config.yaml
d_model: 320
n_kv_head: 5
vocab_size: 32768
norm: "layernorm"
bias: "all"
init_std_qkv: 0.0278
lr_head: 0.00597
schedule: "wsd"
seq_len: 1024
z_loss: 1e-05
steps: 4671
Each number is 500 + 25 x the weight over its row's rms, rounded and kept within 0 to 999. Layers, rows and columns count from 0. Numbers have three digits each. The size before them is the row's rms in percent of the matrix's.

# o: layer 5 attention output (transposed), 320x320, rms 0.0344, rows 242-255, columns 0-79
# v: layer 5 attention value, 320x320, rms 0.0278, rows 243-255, columns 0-79
# q: layer 5 attention query, 320x320, rms 0.0279, rows 256-280, columns 0-79
# k: layer 5 attention key, 320x320, rms 0.0279, rows 256-279, columns 0-79
o242 072:489505511512490492481472489495510503495507507489486469507536426511508522528490422513487518521522488523525478507463501529498508501541509494500506485531457489537484497505462526507521479453477467493484496478524516504543510506509487534546516513
v243 080:490528440521510514486477489478506544497488569543541473505474490488503551487498516489528493537509541496530453511499505432548561503456528470508503469479495520527486496471502562516532526485528473477482501491519520474508498492555471498492540528
o243 073:546482543547522539500494480502511467532515469495476492514543491515504424482473444530504546453543483461501514466547523503512491507548483523509484547515489478494521476529508526469499493476514517489498490523550500498478509518514520482478505537
v244 078:492550514511454475492488520503513503559527523525493499492503485485470485503504488523566483530504508500507491500487543474508478502465446515497506487514528517463524470493454500468469501512466535531520492502480478512537494504483508466504502478
o244 074:501475425515504498485484529448519516511476510477510483490531537498535513464454537531474532486525511496474530491534502489459497493510520475494461486480457507503570523489501522553497523484514521531466496482510536479511484481478488494499512519
v245 079:526502452482508519498527516519541474513500499527442531513493483517491535520483488489502466512493489511517455505468510531500472522516563505504482546476503510493493504453486560501483502463532497475528506505475492484499525532464480465509507494
o245 079:516531516512452490517497547471509534502515472456520475513509477506473451516518538492511515511498495489474503484513545472537532501477473442465500462507443473491485487515476500468512488544485508533454432514494526524502507466546497486480473503
v246 086:462494482490502508521440500456485509512492520491521494479500508486515486481505535550490473478495492392511501502491508519525502472510452524535479560528529491514531533556502534494503486469538539546535516491480489497504528513538484516495524542
o246 076:527512482517528466536467516489499501475501475460484479521492510520537530498474505439467507490515483506473536484483502443488510529514535508464515483515481508495524495466514513537525502499526562491511514474508495527453495484492496508471514460
v247 082:509488505490504462497508472494563470474543538507510483473557477501550461494490516500503459498480511465499521497514484560469481483464527509502490497503497486492512485507499545518495458509494507478485474529496509487527531486502502453518496435
o247 076:516471474507519478522510473482481445480482481480488487495459503518454510510536527498497499535475535554488474527533474486515511510507502479517503513513486504533521490518428482494507531465474498529487547518469476516509494483505519464474481535
v248 084:507509496505479507540506499519492498509466502513485500507485523511497571486479499528488488490483483521509484482526487488469555481547485499494529468481455512517500512520480466497498480517537441488522485534477473466473507528466460495526513478
o248 073:484469452444474519518501478492494512510531465470480517518503487496473472491476498460508514465496475493504506515417520480524479492532500494506475495453533455522498535502464506493481509525496505502493527471537531504476531509515503479448487527
v249 080:487510520512490463476494514453523555506541494498493505515507489504484489492524459489476526493513515477485471454475531492484505496490475578507468511484562508504516522510508498499538485522487532468559452544477494523490493529459522466519478463
o249 072:496526444545530514544501453524512468481462537487508494527495546537537490476533523521493497483485541521482498576536450494503481480525540490494497506508497530509464531472483492530484509493515470493488522475501501461537479484514502514503522479
v250 090:547505527520478506492506474466513476495471506496516461499511487511492521519540514506515513533496479517485528535536567544471555533501505534490503467473490512485530508499521455536472524469480459478536529539458460473498525522446485534532505509
o250 082:454458463518564534475502506471486480521479496549491495469449500511460522483474482527482495505465534496512530514511490532517508486519480480457481528519478474522483487506483516502473485490529492518467437490523554520485479478510457481489494468
v251 085:511478490456490505501517523495503504492497511488482499484519526473466580495523516505509523526510442503501509477505494482526526488530502491468519501487540493509533437470496501488501495526481518493499501494513490475451510519513496520448448502
o251 080:525496480498482516519509497529506531518494517541527498537494474543457478505426501478494494450471506470496527508476482498486520533505500490521502465513511487471499553514468492490479463448489525491464460475473519530514520533484496517515500488
v252 086:521513548525503557493512522519450519514477496520467513540523480500483491494473531495502488507483494489517452499547478477534473504502468496530504476518511489513520445464487503494512471515495479478477526525481476451533522471483520490492478529
o252 078:469491457487475507530513466526507535501488516488430496468508489525498482498500478527487480487480505475481492457435470558514516544471535496520504479508507506505488543538497473528534451495515501490517531489492488500467450532494506531502482496
v253 082:486539497552428489486491490523503491506506524551504490489516536536538544474512475497498537512511542491481506500501505511497520528506491484469540494470498521510558490534479508498465496530500534541532500485463518486499509573520481474492498474
o253 075:518455527468524503520477524507507488495513486518531514479526491485493458471548513458491542497491504541487497547465515483428469473464505506480497512495441511462489441503472493489533488494546492519474475506534479522501495498463458498504499511
v254 081:488573498512497501520518531487545536476488478462513509489498521502497461485528492504474462457454497529515521468478510473481491484489515486522500485526551443506518535527496530481507489502500496518496511529476523547564465494510510487466543488
o254 076:532460520507503465494476481496459458478538532518514500512484499516508498507462532491485525494506479459497513484450464477523506535488503527476532490537420535471511545510488476476492491529481522496492513487530454483451546510489526487484479529
v255 082:523466521473485472544509499471469494503492486469487473530518489537507551510500530530498553449522514467489535527539511479509455492490546495528515496511414504531510522470499493457501505485491502502501464488485500452526522498494508491506455492
o255 073:523546479492496516456471495496508485463534525558536535499476510485481452510525493512474461542443483523457486519493506519488530467509486504494436514518557523487531456482497523519537505511507505538508515541499549486473519485530474524483512488
q256 111:468515516508520521528561513460492492490498540500492499469501496551493503495485459526470510491548527493454456507523484498465541541457504500489487452489524477469506494516521528443494488513537504482495497492535516533558543470493476504492542446
k256 109:484464529526547455499532531467534470524502537460459494504521500495513533465493460514458512497498512501502489514537487502500512436522541496462467475493490474520517481529498512473513489488530494502480513473529544527544572443475477518519513494
q257 106:458511490479478528455510513520483485492471503478535497522479466535492498472514503495459524559481518520508537490540518521517496520509492517538456492509489497473516473495498492473512480520506445514488514503470492562523478501502509507507503498
k257 100:493470488489476478499557513483491553498496519531518500473500534485495499482483530472515524495507506528464486494509515494476493496534495499513419513494509492491534499481491498447549487504469486523491536487479450541499482467553506504529510451
q258 104:504526488476506479529503492489513502486534511510498480471520500469472485485493490512504522464522481530483502486465504520520495530528505474474513512458526488477445511483496531517545485509486483480466459489472493550513506537485528505475505505
k258 102:534539534490504468527498517472537477467522556497515468482539512502472528520515472500450539476510488511495499496491488475483467505530511490500545444479501500471503545479474530498518482497503500483465492502504452533484479520524480534468514579
q259 099:491539506514497498521522500512504488499490508504509505464502515487525490517499539473516512498537538492514508456509520495479511502496503555510481523473517512517467481544483517474526466495468505490489469507479503511541507527525520511458484530
k259 099:475517537493504464522498513478516513487474492491546479455517500549496498489483535479481481504525543514511496499510515490486532484487472511510473549475531483489478516550486549478504499468472498475461462526509503481526461520521500549463476501
q260 101:487564496457490522507531498519545523506461483486503527524463464510506429503458482513540501481511502512482487498487497506512496498494522456472508486483540521526508493500523509510525490459475494507502540486483520464493516507482529492462551500
k260 100:492552484441483537536520483461494548484525491502521504487540467491506472532513514489518481502527484526482446503513514539524555465508525495460500466509522486513455559508529493482517480431458508518512500466512493497484559518457511503498524477
q261 102:524494530532484535498459504499505554464569510489497538473524535520485489512533516474509513483494470478500479486510529510473492483513524519470473516438521511511510490482478540447458464539510538499479502487509484508476504515525529484468514511
k261 096:477499516538485515463509528477557505475512553517472537525501494480487507503507519453493519527487505485497452540502511468512500495456498523464490500443515524495506484510526546468460450496502510539488527525477547494533456517505515486482482481
q262 106:481517527490515475488485462525472488490548512439490531496521481473497514512529482493456492500488489492457502488505477487497515492457473471506493535517540457522492524530537523460476482539537466509495476512514504596521528493503494475497520501
k262 105:494476533482479447511524479521479520458532504473484541507513523511499495544537512489445486492501496463445443508528507465542499495501460477530487535501512471523514515506490517462483514534536511488493472491495497536508562511517501521477530476
q263 105:536472512495495529454484530502522489529523529491519537509459514499516486495485476474504514509529453478469471501542500487470502526474540536551491473502538504495465504474459496532510511505504476512504490521552538527506526497542517485490484519
k263 100:526490501512529544510498505457523507516517510498487529470473520503500498518507472504501518535480470470466438524443520452467537479480525549526510495487468487509493528501443475499519510508510497512499517518508504511537515513528504493468477501
q264 106:497524473554513483496530462464497488489506474460447509523485496483496469496472530498442466542546495483505516478513460502475468498492516488508511491513531531496484472491503487523442485507471473558536518471488492528520494480452504525505514543
k264 106:488474527517532507479564451468484478486484523514508469522511482491513515524529510479472511533566475527439513501483474540506495507497516463496521472517521530515483444475530480531477500472483517493512509497481494479469489470470501513509541497
q265 107:500540539469474518484526551505471523535459547495488502474520470486536494476513490525482471461449518446470509488526497516543481524502477489476509504533516475510501461537485541508504522528480501480471451532464497515506487516483496499456486506
k265 105:523540473453457515508518554491444518540474541540476497482483462536481487485490505530450472497467473464464492528502489512565519457476525501480479458524481468501498467534476532496501536532497518448480485502509548507491515508503506505489519523
q266 099:476532505491440492513522565465495486536514486542495525494470490481532512553476545496482514446541522469506498539511524473498511505486527522515485482471473511505503496498473511467490487494505534518470500502495574431524486517510516495502491508
k266 097:450519498476462479514501527482539469558537517514483520503482492477499527546484519480496507507542473486507452507497491528490496544465507527518463491441469450496517514534498508481526516496454559539486463468469513441529509536513517483504486519
q267 103:509467457520519497497480472450518494521488468499511473473525487533538519528472527448519482460513530501488496507527488484464454512513492488487515497519540512478510537514497549532493512456520475501515524523508516475480515514513520513474463483
k267 103:536463468507471470463467488472521515529486496492537473467465468507521503498471515463526460461468508542513469505523513490430483500518571483507516476565532518486487474473474493507482514499519496527517514490501548479470520492485486512476481504
q268 101:512460497502492467505514466500509549545514520529499511490443500504502503478480533453473415460542513538510512534507485537511533494542527493490547523537496470485496485449514498524469463475519523471534497488487492506455480493482471498483526464
k268 100:537488514507478471498496448464458538557511504493485509493471476460465501482501528465512497440550501481515471456494489513492485499540521500502531525523486491492488492460489456507484431427488517518522455496465527519488507496506515483511527500
q269 101:500486489507469421476483508460468478491510508496480445481513505527512463508523497530499484477479472523525515483549459465537477506502486510523536468551534528495464473496495496541509527520529454476484527463534494512530456513549528487494505496
k269 101:526497488447478496506496520551499512495497473454530485525504483529535456515506459493514503433479522539511480481534470453536501488495520521543475501493494520484494527492501506529480505514539486460542564456513503502509477478519543522551511506
q270 106:510523496499523511511484478478452501490467450460486482522506556476550525465499508543471502513530551508485471549505501485476485482539519478538481465484511526486506509499532516541477499525522475536502458525479464492491536524441531514460542479
k270 104:503512484471535547456486459469452493505490475471511486515497545525508511469476469491483487531479514485500504517498512481464501506548546502522470470453541504509528501524537511497459491528545475552499472515495509546486552501475523499478503502
q271 103:493462465496541497537503499541531509464507457462488487485516509531479463509499523513459532524542483537479458463485489476502471478463505511496539507540517518528478521492484483509489502481530449518555511491482520506523493495503533512527487511
k271 099:504497510499527519503511460484480520459536498530525474491528511508505456528475515470482505493582509502473449471476486468502464489490535531513491499505537504525475548491489491498480507487507503512469516478518510500509517480466561472519512513
q272 111:483502468496491519490499520487521488523522542508459518524468480539521509464527478452462505490511508472454520532512507508503496491479509506516518533527466513474486455550467516492524495477506484487481486505512532524531486498523468487527474567
k272 105:500514480504513474456526507494503505497510518528460510481494468514545489513501444535488533476496527462453499518502517471492528514495493502524527472539485488506484482508479535492462485461494495468497483540497534453527454460480519502511484528
q273 102:551476537477487530493533508518453490488484465486488472495507518513509529522497499491488509488514511513482488511531513486516500460480541498480510536489506488503534501517501463530516515521487500492460506507520524476430490519479490505518495492
k273 106:522458528481447501486490522542508484505525472482479511487446509460498516497503527518526505492507490454481521506516496498508504541524500511511505570456525451496532472485510536537505527557499504488468488464497499515477496463444500494528496487
q274 109:488503536499519484517506511476516506485490470510485504504535445504517574545485487496507510507445469477487493504534515512470503525497497512503474478524489465505484477485501506498451490532536519516495508505516486483511491526515462515564486504
k274 106:430504551485544452471506479510451466496462491513501494452494494510487515511525529496470522499477493512511520480528531520479532495505531495520515490548482484467494489500521525529502506486522564496504508510495445478546460491543482504515491527
q275 100:481466494522516519512501511436517536470492481537488447517519510535525514509514517510453482508504481487507481478488490534480504485493499500454509511538531522523458477469495489505486491494522513492487504496495440531549490545493527527465546484
k275 100:510498492496540510505494505443528491502462470499476472526532501558523502517494505512497482467475467509562507499534473468492513514501449478498478509517545513489478513574486469459475487547549460492513524493527460528494544493490511488482478495
q276 097:536488460465534448494531481480494489478521517499518489518473523483498515518484519525521500472499519425540535474534527484538486425513450464521484511519502491515538529419498509477532517447506509516534505502481512466461500508524495514499519464
k276 094:494498497533487498514498466510469488515564521473504505548437547478515469500454547526506532455497480486524500510513546541492481503508481497527500543505480485482519516452485480487480533465494494504520529491453478488510538486491461525466504469
q277 104:482506503497470515454491536516521534534507513480521505466510486502476517474471502493491492532530537493473505503521568483502517498497521482490487472505509525476446530512505482468494463522519447509517485477461533532476518477476530481492513495
k277 108:487538514508481491490517492511490517462453530503477479458484483507507521485503492505468447529563516513446487518496547506537487485502479490490527504470538481561448559512495493477481470509529536516480490489485530498519524492475487538497479517
q278 098:494522456524458493546528512465518511472490495465501487499488475464473474473475527514468464507532518477493512508503510560539487526534513505483527468489466528492524541471521544503469514532503524481484509518497510475437533462485538497538487496
k278 100:522496498505460503497481522495524480457537503504491505493469531507459513550452494505463507491549492514501515513482502517525511530503520556505487449474479499463532501487515543559482478547519482528483489517520482468491538476462539508526543482
q279 100:497506502496500486488469491478508469510471475554520502537511475518465481480465541521490529453463542491509447494506510511483468503517523585499504499521530495486548497478487492492532495522513456497474501488514463475548508481504489474514503517
k279 097:474482515498493473489461470514507482503502484520511500492504495540518523500529556494500540456539545478536492504485509499482478519441512561526494450501496522505498537494452517521503493539484478501512532457529514507569518498507494484530471471
q280 107:497524519477501538515478514509500489446490561512507509505528521506506517469553500520474509500489470519485516537531499464558489507478495502503529486503500525499475516507495491487492520488528530492522477459458522528533473502485554467530465490